From a checkpoint of a small transformer trained on Wikipedia: RMSNorm before each block.
Each number is 128 + 24 x the weight over the matrix's rms, rounded and kept within 0 to 255. Layers, rows and columns count from 0. Numbers have three digits each.

# k: layer 9 attention key, 512x256, rms 0.0891, rows 331-383, columns 64-127
# q: layer 9 attention query, 512x256, rms 0.089, rows 332-383, columns 64-127
# v: layer 9 attention value, 512x256, rms 0.0869, rows 320-367, columns 64-127
# o: layer 9 attention output (transposed), 512x256, rms 0.142, rows 320-366, columns 64-127
k331:188112090082128118138097100120135157163130152094149131110147103087146146119145172174123132181154133122088098121118144131110155120126109142137187138109136099105147095084113116130107099089113103
q332:152107136111072101155124176119115125132118104166133089136114121168123119097154140143135087094096115131131142122144121165146143145132143145145114126116158138125135110171116163122147149101135131
k332:113111138130149114096136152172112144109080183117186120073140105075091088142138159126139182119104134130140096085132125134145111083136118134098139144122074100124121108131190113096119105184103131
q333:165136157145109084119160110124081111134103074103114119150115114149139125173137126140091120146144138106131086147136153139116117115149062158125119164109133140119101125101170152126162155138133136
k333:133134129114117156124153144125141148157116092102045135143142090166150125127163095116187121110116192154145112117133118129152113109143115128117138122096109182156124123073177146113200099113131104
q334:169127087135123134135137086141151129172113158116130126141130102150105131111129120153088127106135101130132115113139126128134092099106144096153163110119115078126153141114154169124086107124132158
k334:158043122118130098145107093163162166180150126112151134153077160111139150090096130083158138140132131145105147141133136152094127142113114131094054140108185082118155151133089114083104170132121132
q335:158096133157138162077147136101171122151137108129142140147158129134151076129160107158139161122140112123151105155127114136117149119095129102078146139138171116128116150111135169082132125109132148
k335:139110180128135099137148129125111160138147114069166123098094099131137130063144131141116169115151129122163080129141124149121123158134145107141071111120123158160138145116111130102081143153177110
q336:139153100144111106117152130093097105119152132113101123107175126150130137130143125090139133121121114148125145139112139104164114114118095096142172143138147156119114141120122144085109149122129123
k336:129158077109108103093137104118156131108103157166128124164141169126129114136109107128130118138131091133082135114120168123134119158124136154129114123114146110149141153112152160143105129143130101
q337:120114141116139143101105137149165146126161094133155143122125119138137156116101171165075110152124085118149126171129112141110128097124138141157112119127147121132141143087108120112098157142150132
k337:159128093118125142134143110155133158129108167097128129114147160143126130115106100151140146184177144151100141121113165150145141114155131153132090154120117097124140137096160161120118160125120130
q338:135100133145093144130157090125131121146135097122120142148100109131118107123120143082150132136121148112119136120155128128139127109125125133124116113107127134169146089132109126139119151094115158
k338:139152107079104119135141165136134159148130123095113078136152134137152120114163131148134130145129106116121109104158134126141128131147144115138135153144134180123128117106116124120164115118123130
q339:127129114146113103097126172116106141100155157127119166132103130061129111102130135118155152159095143138078159100140100138110106151146117155141177130136152171151053110122115122139109099100098172
k339:127131153162097147140119117112132153125135145129097190155107149125136136097114154116134164088103128146105161143142102090098105147100114126162164121137130167105093117169109135139133103104127126
q340:128112154127159105161125137131125151129102162121132147123149098160137152109151124157113086157170090118135104153123138163109159157121132139118096156117149107110168130119128156099170163173157102
k340:137153136139097126135152104147129100122102124126140139118134163137135120132119104107123115168109142113124117127113123152139142130133150129097115146114144118136142093097113101120136149148153105
q341:096121122149095100141098111134125133127124176132160165091143097084137133090177132103164128146083127114120160097129146140150101145139135100147141101111182173177075135152141149142071093095116139
k341:103135148123151131152118130147158150113120125142199155130100135108120137116132122141131146097116136134110117131134143147129120132105135117111132091125130149109103146143133125128089110151113119
q342:192135092137138080111113155119151099140089140127094152100153108162164149154152140093103124147108123101146138130149111070135120136077174130112136153074133170166093128145177152185176108107134100
k342:100169127153107142148135127081142128115110139143170176125129143107164116090173144127146170112082137169130157127153163155176108171105143124137150150107175153125084159139135131110102118138135104
q343:078124135098098126125070113178066177096152105145169066136134190088067114124078121163094115124126140164117115106116140183146152133150111148108115084153096101126130103092106102093064161144090116
k343:131144136108098137150115122172101168080140127145151140107152159081043096180120136102084122141164137115155115056087129157141166112193118175107097139127061084129132097117111120134135156144118148
q344:124126169143127159091110097122116148080130090134178115107141152108080109157083130155128148092156182094163105077124149196124117106164084115103118093160102142087086157103094110132096134121155123
k344:182150116122104140101147130169094128127122155115110120104156094157108101196124159141157127092191136112145138133117074171123154128127152138127111132085107150117156088079184165182137170106123105
q345:193145108145144127163143142121111101143141124118080104107169090150160103103133115090128150143146128110111177123146153148180111100135157104126115142096111166124146128130156091128167150105117139
k345:114157116107127123133170147116147117126128156153159124141128090139149117147166112105125144104144083104122135150133121119134093127125169118109192125135121164117081121173143126137144103133118102
q346:144128112099093135142129138113105088176134146107114137116121139176135126107087141111104115098122121104095151139136152138154118148112161176122141142139126118132084136135093116129139129104152160
k346:141152158200153123116154112153062156097127131102149147104137147082122148108134144056134149120105103133199114127141123157119153119180103125113126136078118097132132117119088126110091128141131147
q347:136137092118165186140077179159114123148141109121141107105109140108088107122083117147135120119142136118119122145092095077090148083121077133128130124170123137108167146103094106122142140115111100
k347:182137107089120136153111160158182125149115173099135190095110088102150144116139147182096151146143136169116121150139116161185132098109181134140185161160150119121134141142113092145137076144170137
q348:121143169120062145079137134123104127118129087166136128119125171139100117141129108065128149129091113151164124100117118144122126188177097131119142113144151137134113142117157132131171136134123111
k348:215152100140111135077138150104141109112115138101115143102158094130142126166132169177151130123132129115134131117167118117138122130147144139138131129122102132126123099082148145164172147104123125
q349:120151142152108126162149154121107162096110115162149114088193125092148114138104142114167127095093105149102109098131106189113166115181150135131104134115160098174132130111140066136168172135152110
k349:087146122154143154092175109165157069086146122140149114120140148130129126136127129117134077089078105110167121113114101082124121117105087143141118162123111145137125128086124151142180087151109146
q350:104166106102097117116163119110131139110146111156121094151085105131130104164134160129088078145126165128143111136134142142129130096130153127127166111141129110121172143119131095158094133117120121
k350:139097098104085109128117146153127109146127132157092097169132172079151133149123135148158155134120085135107159157139130085170102126110129120137142120151164124164127110100136126132116150106124109
q351:101115170146157141140106141094123120121138146107163153157115135150122170134115125116143113125135124125164119125093146164104130172119122140137109172175101115094120126117125097117126107102120147
k351:082103150124101110136128157142097094088122120119071116124125187137140151145142111153155114154094136083110135147161119117127108062132139133139149112139142156118144117151160128173171174100146102
q352:146120107136141109095104105136137117127138141147150114143134127131148133126130099144160124120116071116156144108138106099112139159149144107099133140136128149112077110173129152125145101166145125
k352:083123141113162116128113101105117129128124164132127141158141158133131071117132108133185132167136160122112100102106159143139151106089089109103144106102170157096069130137129148109122104115168094
q353:142100147120155134110158097118105114098093141086081130134124119161102126127157133144124136124179091154145105131151146125130123112138108090166148149125112150106127116150132175153122151139137161
k353:122126123146140124134101166131159128128152159140167088115118129135136086150124130094163155170107134182142169168134142118103165140101161138086094137108130142096141130136144120086120151180162137
q354:119108115163069115153089190128123089105133128161160161108149111148123096171134093099102105114131134124153101121137127161115116106140105126098130145157132108186157113136131125142131143151115140
k354:126182115085121125108103167118153115119180119156114084092146109175140128118144120139106132120145140159137113151168116089114104088110111139117127137147144198143158146097170112108161121119129122
q355:135121127176167134136142132136140143169150173120162142127134106124134105092149148129133106116155085096126129123130126138140118108139127096150136155144126110109121160137145110144135113139093120
k355:086110157109127115140116093162158139107130098135156122167070138151120141103125108159102120166156121148135110161104171152108162119084147167121124135131136087136150127129090149097116113153141125
q356:146163104088117119134148096144101108093092108080103111096092123106107118175133101137129174140133145127110131149113143130107141116135114189116125063096124140160161091112133166133133160141144131
k356:146133117136101155122140143107126127169143137134103145118146104129142150177128120084151137108106145154111194127135112118152114119146115108139143141138140154123146137121164102144134151124101151
q357:169095128126138118100148099128105113118105107133144122176148113128138104125153121124126117110111080078132126128172146144107124128131152105106135100106138126108108153129162107141143141158097114
k357:143111133102141108120141141115150132138159147156142095118101083142105140123141133169142130139125128126148140140127114137131111119115158168119133122126125132110130146101136158152110111109107102
q358:105141155127116103133141138127117138100142138102112124102080156110128144119143142123104142173130148104142133165135177181158099123135105134109107090118102135134113124106160123124090113101138141
k358:121090108134076137133145126095131130136122145182120129125161115180158143156104145124116100123114142081122126122105147096147116128113120108114142123114082128153167075113147147146145133101132115
q359:142105096175126145104136154159146125143172140136154173151140097142118129130173130124131134133141124101152119138104127130120122104128140135142127135135111132100063159143135129153109113144115135
k359:069132169133151100123146098133119137104119105167131112156115146169116116084124145103078113184154114107163116143126150146115156116101116134149135120088108136157121110137098141156143108155164142
q360:116102146111159149089163094124114145124118172118129075118153100141168147140151150106169136146075136135137126108173109163134122136125109116144109159128105164147130117150111121079099131150142134
k360:129151116169150151125145085123126116158136112161125108107121098167147143171138107118087113058131132106138120130106137105065143131140170154111068132107092110118141137107124144137148114076149138
q361:131113164132152170140088121111145111078128133103126158104113161115083139113092138129195148071124124098111144145108125123080119157146131104111094111160134138098152145144155127120146128105150135
k361:129096117122108140146125151167110112150116153077119107092134111099120105149119183143143147192144141121096169132151125123170180115143123102132158161143133164136114089143148117153134134143183091
q362:147145146110168163132143116146134151115116118083117091141084084121092110096135142130113119147179129090152112118108140080106130139123130147107119163124128135102189148115173116130183124117107083
k362:144145098132097119148122107155157126170136131128118105122138148153148107162125164179061143176144147158079157130129128134162144139134160184090144197113124103149157160113149126160128108106109128
q363:145153112115152227100153130133164161125138151105140121136102115111137112130131139140189135129143119131123116147100104129131127106125096066121115118124158168125136142110075101120097114110140146
k363:094125141135105137140093117145093078109114142120133180121138117141149102152095132152154171156140136118147114169100111179176122131124154106172132101116074087106139119128090122148171140126192098
q364:114111140153068111141108108122119089099138155127146124105129142151127145174092145110131119127099105102174137120133147156112145166126133157125126174156104116129128120138130136138165099155120100
k364:092174094098127109116191151126090103123138081143122103129143159136117083117192092128102104097098131160165120111179101080132137077146134121079113086083144210137114138117167149141146127106150072
q365:116155185155111122142114090104093124140135145103123110123117158116120107118109142135096113124130122111123127113110145116135110135152071142135141103143127123117116151085149147133140121138172128
k365:124128133070086134136145128118152128101129127150132138127128142114134112136110093157158115084138104169097147105139125123133155124150134106119141140095112115101073115152133146128147142122127086
q366:164159124100134170092115118144159123121126123118114149123131120144154085116175137084109141093127130166106123134098133108111098096112143055112133139100151130136147121112151128142143151119150155
k366:140096133159143089079124136078126139082120151150141132114094114084125080118106138118117129148104112142138126127106125115097127144111182124131163127140127124132110098124087110120111129191139126
q367:132118137131147133137153098095171150125136136111093085119124145151167157122137128134116131121142117141128146112141106138106106119146135114144148098115125111137123115083092102140079077130149151
k367:093125111125133094182137123114089143149164118167153167160117121112136154134109098107120120115110131108157133116100115155130080119173144108136082102109121121082111137156128177103138177121114106
q368:099106140126177124101145129117150133160127125115123103146117086099181120084137137117162114169137119130142100149132099107110143127094110087121139151103156127110105113131086118105163106132132085
k368:074141157103147147137144146108136137139114102122132128156117149114147112082138114184130121137140144136117091112109144133141135151135148139136100103140125103145113166153118124118120103137152112
q369:105165099105106115147102137162134132106124100148110082090115132125104185139107126101124112144110156147147145130105143088129151152163145142126119133128062150086159112146143130126118139132100129
k369:162105083138130164119139121147139108140097137101105129132154133123134131184159144114134120152125135110106166139132127123146110099133111126125161145108171140117114100134167105178183134110102127
q370:134120113135116107171116124119142122104125113124137146095142134155137155159136086108108115132142183121151119104125150153122103091169090112119133103130095182135122120120112102155088146124148140
k370:111148104137125144120111136117129108126119119143105120159113093166148154183120143096168085149151110150139139161106112140092104120094118119153145125121170162101147113104159148180167139116107104
q371:103108153178152104185118123135128083099117137132134112143150182134142107113109114131131158102153120114093132153125150157165116121123118111147168137132142133131138145138118071096117185146141103
k371:111133137097094131143116147139155102135127159153107157087122158156073130112161129153142141117182093104091105154096111126115135118142173100121156123149158142111124117216115138156115136105141118
q372:131093125153100161077135144105154099148162143154145185137174102115135121136136145107130119132136121159158116082102088101151157105129135082132176181166140137132139131142139114143111104102119129
k372:111129189149155122104112130162130123101107071137143125167124161094121109098105122124110101169146132128161053150127152133101144176106098124143134110116161141157138109106090132151124140128139148
q373:134072130132118094111155136112142082096155108131095083135122125127147128185138122160134118115123135098121140131140167145165144125116137122144172116150099118132146126132109148139121122110076153
k373:108128089098111139153125177133142089144129132113141108113126138081131098164169112113150130131135107141114137146152139108127110139126117103131138154155106173104124102132171109119093140151116088
q374:138106091093151091124141111133115126078141140103120143130138100134110163157091151144130178137155138102070112110126107110152125120108134132123132160118107125146117129142129103124126153152155111
k374:071141090135120101151098139117142106155123137152144139174121152159125094125113087108121108082125139135102110126158151129093117171082141155121126121125126118120155129139119130143108117153110135
q375:098125090110058138130122107115127118139120130110147113136090137114109134157163161117142160167162135159141125131123107114115124103143111120134092093130102114122113153121124107120113120134120088
k375:119138113111095127121150144106136145109135140108113092155128089123134136188128106136150128144087121098134127112119111141148127116124131100152161085085088171137168088152175111155175105105124103
q376:152140151141117116154103164169136159088165146107131101107110155135090166148115122203114097145131153091151133133136147151139111102138122169110139089144126118129143146134115182140105128138107091
k376:151165100088116095126107129103140121119141188132171172100119129128125158128136133142124114055166136156134162116123115133128144076123170130123104158151143123129144137114121117068091113116117129
q377:119125109135116120139120129144133141127097100145148160171101111124138129184112119139126133158127144100119117143117133153152146167143137153112095133096133117169143142107107117093161143133094100
k377:106124103108128153087160107135132114130150111095100094133143123154116146135160158114118124125093124137184133115097084124146099167123119082151126085124126138159138154136131107124126153106091177
q378:104113069107171118124145108125142104132131131132132135139111116142125140132131146170138110143091156122093137142152132083131154104132150160135163123106135119126121124149160145156126122188093105
k378:188144108135127107149130080146118137120175111109128127194121179091117125107134114116100135142159147079070137117129161151151165154135107149123157086116115072140135110138090133100087129120146171
q379:160103084144092157128142135131123112135147171156119150097156102126118113117133115112106130080117102141108081105118117161139116124162134105147110099170155130143154145161113125099145131124119112
k379:130155120146144102110093121142175127102121166154160147109095140120134112156094156137134153146089113125139090135104127138098123097109145156060153128180051073124121142106077127100113100199139109
q380:093112146149133117128159111112130115146119124154115121128158124154174088151124147119182139117071090088115157143156123140140128124147122110115156122064139187141079095111135112141134130164206083
k380:127125113087120110158179123121129135128091109141141131137114117096146144126129148089148162118175065121115151115150129104136125171143176105173115100098134123142097146161178182146133137115183124
q381:116111129127150154103159141132134107141159113187107120131163094140134099122160137117130102129098099118147141116143110103125160122111144072123178159114141144113130167096133126159151085137085113
k381:121158110124131098126128147131145118103132122125174150141080125110124098105142117164102128143131087135133097136160123135134109172123153176136158125137089106118109153077119161148127114185115124
q382:133151188095135072094133060160097114088135094123092116146106160142154095123157124137133137171115114119124141158169155124140118154108142136113143115101122133136098121125156151126131127121132188
k382:098098104090100141136087128103095118114125127136114163132123155133111102109147127145170130092136145119097179072132114134144112162151112126137099121181143137136066139129153133110115178105149097
q383:072147160165098149146126108085158140100130113133121124145136100129116139122147118092131152135144121131147124117109137147123105148148094105083140148137130134116113135130137113117143138126116118
k383:162105120122126102106141111104087117149135079108121147095083111112136154152120143126135109147148145131123107145102120121123172118143118130137115104082127113156157109094134137158170172132125119
v320:106151106139081137105130132128160153094143135188151124155149152152144147080147135085113216092116145135160150124123161117177087118085194075147154084089125122154123086134116129145098079058130136
o320:134159127100134138171121152106118135124136159120101120117194180152161086101142103120061172075108142112117118148120169109117127116115144114128099113096129081140137134103136133101152151138105130
v321:149109054152117137113128128110129158135154097132176148121139169106149115144177115104129104065118127141136200117128170095186157149130151131164145139136101166121076110148132071096109098151103102
o321:157095129143117092151146148116101167118132115147109180094128162149134131122135143142104172123138170126120156117145154054184127121108165134136099126117127127114109146112147112139109102132136153
v322:150128140131099142112147151132141137128098162211128102120151169142140147089103146144149116108132144164146092111134138106142108095093162090155127079101128117150109108133120133088127113069111123
o322:117176111124104133129124149101167128142083122091106108092120129095143141166145177126107145082166138132094130172136115119102135147134163102127082130123095157122125092144118122129140085110089185
v323:140159124187110133153152147108127114121108140157124120156114103112137118134114105135153147149109190133150097104127149116144154099129098116119142094098128134133134114118128124124127128096134113
o323:102135095130140149127075173143131123127112123102127107126123141121093148113111144112123104096150120127130110166120131093148130081110145122088098134145156130076139116141105158105122106150139152
v324:176129073164138129113133130166104120178117131168188161112126121138147114095126114127149068098113113095077118135163142073125125089152159093110110146147119117085096134148121110165173131127085156
o324:107124130165105126114132184117118117108097164067131127105094135174095119105113133145170163134096123100105108130091141094083152135145091141148087134096108132149127136123122098150077112141113139
v325:115075104104122099108131161110122146118176167119104129187136104118124112146100123154134096120179100153099130117108098136134146120122122121172173132138119150123171147105089115120125114141115113
o325:139126133123123129141157090120131096152116165112105127158152133138134154090164145106102158134119189146131132149130116127155133118136147120125088161132123100127105163174095160128135123159149125
v326:143118102128119099050099149143128106163134185127147164078137145147132127096108142124162076094089085133117129115154138071114107131109175137130109164159127113086088139132160097127194159118115108
o326:110081114120154150165141128104135149140113151090170136121118127155130145153107148130114188124097144125137137119128136167148160156160110105135106151143082121118113146137096092129128121152166124
v327:153102108157150121112111131111123130123097157078115130085120083091137129127139139157184113164138140139121134150166125104054143081149135171119094185172169107126143106126136111168136155137111133
o327:169120170152212125103148128107079097111114131113138100118126114117080082170156123184140103139127081154178126135130151118134145165163151136151116184138076174112142191147140107161103109147140161
v328:128112089031098137133108100123150124163130085162097100171150174163109133099106106174103141077159119107142174106111177096169155167107191138132132139163107125130108163142134132144088120167124108
o328:140120137089094169158163148120139146132109089141165105144110124159098126124152100136031132113139158157134138139160154183125106167113141138124105107153136150153087112159122140132098125095186137
v329:146134103131156119116145145122121106127173147102067051158145133120115120115108116093151163133137186131091142116127154157197122155101149104108115132105124122140110127134146178096115091103130099
o329:100118094146130140146137149153142118079133112133088130140138118096140122102124127139107125124121139168115145101131126113127115114120145142115108141142133129097138083136093135136160128096100124
v330:144149098134102105117147095118154132144171147137107113140140135170117137102100129097156196131107154100146102092074160144178106116094209152129131115132153152169108133165169134132112108078126140
o330:101148094115111102159153138131158156118171118130102102122153094102148155151113160122097108150106131129126128184137117139147091102123146122159140085125188105085183142119076122077123119099068120
v331:125157173098135115137093135132141131113106102109106076151112135102147131151121109100097174124147125180176173153166136155119153156105135174141128139107111140133121110121103089116115137146127149
o331:162121157123151152098094112105118130148132105167091164112155181169123100083145091134113106137122112111145137089150134118145158146124131102141116119142137144169112116128160139136123083126180108
v332:102121132055121142116116144141134084153086122077092147181129135123124121126128134179118093156136126143100155177150107106124114133154114096113086111151142122079152148122131142132133124159144148
o332:119096157129171108089146109108141115101155153116165153112140124136163126104172154127143141136115090127125119138117145153158112086121110115116108145156176117141112109131109154155132146123114122
v333:159162117144147095141128105129132114106149093118143101084130158099133149126156159102112147106139047130108088137201151059063089136117090062124101131163122090096104176129192147152146152101102142
o333:152145124125181100086161150142106099097141100078110120131065114167104125119124148142156133154100104090087142137140168126055117171143093082147133109145113137139144138111158118169134165129119131
v334:124137121069110148184142088136175135100126116152143161122126178151133150142138158129117173093138036110125163150116114107128113207153105149117137137077117095110106139107161118123137149090152136
o334:155135141125140136113138114117153156142129129158147153138089133144157096105120149112066106122099123152140152145124126128096110105147105130161177109126140176147109126123129127086172152128142136
v335:154142139109121091100108123119121117159147100094094110090160159167135139109169145095162131130124187131162106129173172087095158118111160067125083199184115160144070146150183142197127080119113129
o335:125158103120187123122132135078132127104130075106134122111111145140135126112132121129114160174102134109091118099159157140093124153099139144154161147128084106148165112132174140130117107129080118
v336:131117155127080080104106168088144161092129182134124120070112141138138138114110139129166141151106139109146160127175158175056130169112111176141133165149164105155182128120165147180140114108121096
o336:166125185151196136142099111126123121116176179110112128114161154120121093101095104127126088146131136131097132163086131150104137114124129114175157146091106105120165119114154133167155114122139103
v337:133114171100151150102146106128118112144108085113102119185111085116126158154131090126118162141150145120133040144150134156097096117168098152128104148097092133148131145109100124064119099127132150
o337:128183111101134105096158104136171164134153084157142139104117107096133126113133162119174071152141123111094086137155109142129108115109088114152125087169168136139126083134121120123104124113109142
v338:202090115143110156062143112084115125053168113114150137073107136139139117135139118131106090109133041069123132128124163114110135183162114182116159177149151094115108155159153107145183150137106138
o338:136104152169154107163152101119103087129177139134139117149151083153121100157102154156140125098112145111158143153091179125172155109123065126188100144127093140178155164139125143156079205163168156
v339:080152145124139132111121165089113143090132125107089077108105134113131137128145087089125095158141133124101173149105103163121154089146060143133145108075103148139198089099120136126118162112101126
o339:172106148144131115122102082134089120167155128153127156143164136092150122118132123127136059101119090155137152120146127120129150110098108101093146170125142174124126083106127122145167134139157159
v340:101100122136078121120101151116098132127092134136101147134133170145145121123109087116130056141123100108151163144135141150116132172148097162132147083111135110087178109117085105178126138152126125
o340:103080118119083087108109124090126113120124139141123110129165140106109167113101093143136128122159110147149092149102147118174144109130066142091075152116126089109087143121143173132129171123127108
v341:117130140084112114182128161114144132141157143104102100161153076160137108113104107129162151116160124174115164123107107150166125112155153142148157148097114162128125092106108145157135108091085103
o341:078105130093132148118129111124145142186142122177154137145164155134129139130167076147081108109124164127124164101143125106136081089095165112101165131080106093102134118096080138097118095136147151
v342:100100084133118098118097080109128168094137162159126135080123143189126123122138148141144107115076152127147132140146129178101127183110203164154164147163158098145190097102142151158159143179142139
o342:128114133152142116188115102084119137118153180098154147083142135154142119133094098163119123129126099139149113118100119166137109203156172130125127133107082114169138152128149138172150100100153140
v343:114089127078089100088122092117131084156114174140056091114129177108125131116111081158087082163127148176131081136120171156150136100117109165087099083103114097138140166106122142122135109083132123
o343:147104146141105125106113062130123142149155123156144150119129127113131160135160123117125126072153181132162132116119109174109123134129144121144142118150121118123144100113102098133125117115107161
v344:158138156108112127097106136104145086185114167135148160096109154141132168113167134154152082109150175135161064116111133066104181050123139102136064126159116140144088158141139154150131138104155116
o344:099129135077183147102118166153136150156091148094136120108056152070145170096113133126146136144116146130120130168110135154113179117117136102152130121121107139124144082162136097124127173109122152
v345:148163110085108111080165131111124093121143172094138130122115146179145026132138102198152078100086140120077126103135140162168122114072200142137100134105091149139123131163144113081106099098119093
o345:121152155131087091162080128098158179131152152133124116144149082129146073103159165149094120096123167112104174077110121132181129164120155124111145080114063117121147073135105100167090126140142164
v346:159128115162108134126105156100116126133172112153087154116113128115130124146152128111096065141111187065148138130130186134150117123142073170142133115173122188104120138113112138130175108164154121
o346:131077152127104178121085119117111091137132162115123152121137153113120164124087143147140091119154115120134134158126097077130121111142103143098129133131126131133163190090097170121090137174139119
v347:115134172152172179124124179157107168117093166120088082145157084105122139135096147093132130144152159119101151132131078162066153104139076118156154088107127113092184086083065146128131170154161116
o347:089144151074093128129117140120124108164106105082088173104113123104121141155106115128158099106093142131142116109179118153123145150128082111081106171113128173122092102113110123178197104088191125
v348:119108161145123114148104117164110117153094123118134138191129149122130139119070131139108097139150134153145089130151156132091164127120077154071126156145130087120159105126090096115165158124089125
o348:116108111159136134127073137083176120097114156087162112120119130117127148141123150107158111111140131133134120138111165091108144134155116121114120148132136136113122109104119114124177153183118100
v349:126151126179118131112144140118126125135140153136174169126136129139133149109173116133166127111078150143127051118122124152161121106139164114133157094088131150135139139124141151100120094084153136
o349:089126118140139130138112142146170118131195148117073113084142109050096141118111140111149136142129133170100147143095140096125101061101115143138137127164141076083154107183149114127100183103104152
v350:150126126130174133112192096121096115103114087089124144160132056143119131133097123124130138132128093156084064126078137144083156131151128123073155133154152121122152147105131129125160136111152144
o350:145141115098145115141153149095144124096160072142116150172107122156113155137147139123124067130125128114133097126160112111132122117121084166108120111139116110119118133152128134117116165147125147
v351:100129130088150151196151107090152115083129175124157125113123128090137123157130117166133161146133141090096173129134069202154097138130187130136110113092149074126131171122166113100099129113208140
o351:126126169148104102127137125135134168111119174167100191140164081148127095157139091119107102098120117127092182086084089157118119141134150127132146140153136153113163100150121111134157109159117140
v352:094176120123170150113148166136101143114120096151131123141148092134134135164112158071122133129141141145065184139142125143130133159139106144151135158139096190141158049157093096124124130097128136
o352:143099113152121130144126166158065137099105112137137167157170164174162097108085140090113106146107163158146102157168161122122122155130085141148095210138121172131108132159091142116131150146135074
v353:126110153101124143102119140155118131139101105119120133141144138068126148142130155119100154147136175184136122153104110145120131138152102099123129123171122133148165113120107143133106128161136137
o353:123071153116166113098155136131117109148127128132164121120157164106183114107148084098141124126131116137155092137159116126111111123145154137111096131131147101168105126114152126134151135103121113
v354:152140191098149115148096126115140122149143105096143098136140161138132107126099135091142175095144125137119126096093140122127181140100116139134138123138109086119087165144112191095117148137164101
o354:117110134100089183115145159125089154124129081118109134105112123094104142093129130120089125127138142114145090110143112144100135164116153123120147130116083120107149122142124128110122143076117136
v355:135131104094124124133137129168150132111173188134153102101089113141120087126095123112123145113115096139079143121105058131137117157085148107130186122095124092166105117135143107134149155099115104
o355:132128166115103113132129122152150128110091147132151098114129160121130133121128144115091160102114117121158174130106098187111107145163143082100129116125126145136109101126107108102188127110097087
v356:090127145162071140145084142104087119086084106182113131119118148134148159119152083113126113132151135148184135141152141143124143073126124131130112091071124175109168096120098084136123114099145127
o356:147154129091139104112092122092133117155165078120127128138153144105120146107175121149096135163147085093108125138147106092140146087101143112123090119126136111131108141129162120165125149100120121
v357:127156111101141139158133125143137129127150145098106071120141081121118131141162133108139163123119140149081136134074074135140115107152130146108128116091131167123148097126136159119102130120163125
o357:121173163130113100126114145115103112134114153175130162142148121139145134129150106129135109113084100158131142114134118144134107104150163123095148126157171123118123125122107128100141150116172123
v358:111126131119121136141101148137125123141122096116155099157132084126128121141115135156103148140136133137147157154142128167165069160131172104156144152133140112071152118106132102143119113160140130
o358:124128161113119143180118119086128133135099172134132145143190091152135113112114090125099135130133100137116129146136135097078136168144141168131107139138133108150076132089142136113126124149176126
v359:151124194103182136109106118137097125159120093089095069132109134139131156142198109121114117141136093124105160148128111104093191163140090166121124151148113161149124107142105123129123132179126132
o359:121120169153159130136118107111077135124090099174147125136115140151141101159140105134115171133122148102134101090140111142136140167128122132112126144126100127161094142104125127122120134149177128
v360:121122075084112135120096114133145150203146130096151158125172173148132114100139113138142117072138098118092154121079137073167163182161156101127138134160130160182075178163150123141141120138124128
o360:110072106134109129135144177129156163117120142147171112171129156097117155138115107108120097131186157166131117108133141148167199120135152153074146126168110133133116130123114149117106146130118118
v361:112109096106134104113119118151132124121179128088146123132116112116121119145157161147123087138134118152142129160163111110115128164120064104157138152146140119081159147144136112127159150163149131
o361:162150130142131096082160114106138119123085138118178133115118120135161134107166155112148160144116091153159136089147110135103133128169122125104128205171126118186096133130184136128118139141110070
v362:122117136208113128193108099155107143124094141149158132103137129121139147125110186099123137128053069109148158136164080125133126177141128121130155121141172109138130111137115086143125145110135152
o362:123102114132156144171149140128154110139147132062102153131113146151112128152089134141111179093114140124129100123082115122098148126145090144156082129123183140131108142105178137081136127162168092
v363:131142087132099123189164155138143139128139189180168132096143173146146130139129175149183127113131155102140100112103147122102080097140174098155146109135140140153115122123130076139150102092127082
o363:130152149122107165129146152160110122130139161089126098113140113084129080125089170156063126114180160142093152126100141135151118118139149117130159118114100142138120079117110119176112077098121160
v364:093148161115110081185136124133136138085117106163189130138139200136115150163123166148106187114106075171126168093159089144160102192119145121159146125103126106153126124136134126104091109134164146
o364:149114167134107113141183119123173196136154137133126167086152132115187072098149131089122139128128117089113113120147119153125131096104130076160101114120158136121119125133151131074135152147134107
v365:121101130102105130084088137113125131181156145132131125126131109109132139126098082163128065106115163151103117119145145142125177115119120179124102100114110154153123109123107138101161116108106096
o365:134097136143117148166080162111111109154159156149078199121130140124121173156091129131136119083140186180162106130083133127150165106132150110148100129167110132126148076129070144114136100144150129
v366:128129137084117139141122131093145132166161138085113124112130104077109117153119096134112143156132156107140139126112154125139151137155104127116089190156116155114127135132096151160113113126104153
o366:130114154143152133104114148139098144131130153164169165168145151121167097123167112128104166137119160079127124079131147142142120130132150134106136115129107157143124168113131122091110141161142117
v367:102129197138129133153117148123115148101097102106151131137110149112144139161110164123108177133143112112133150138118107167094110165156064161139157080110109135148150106135070100112099132154145136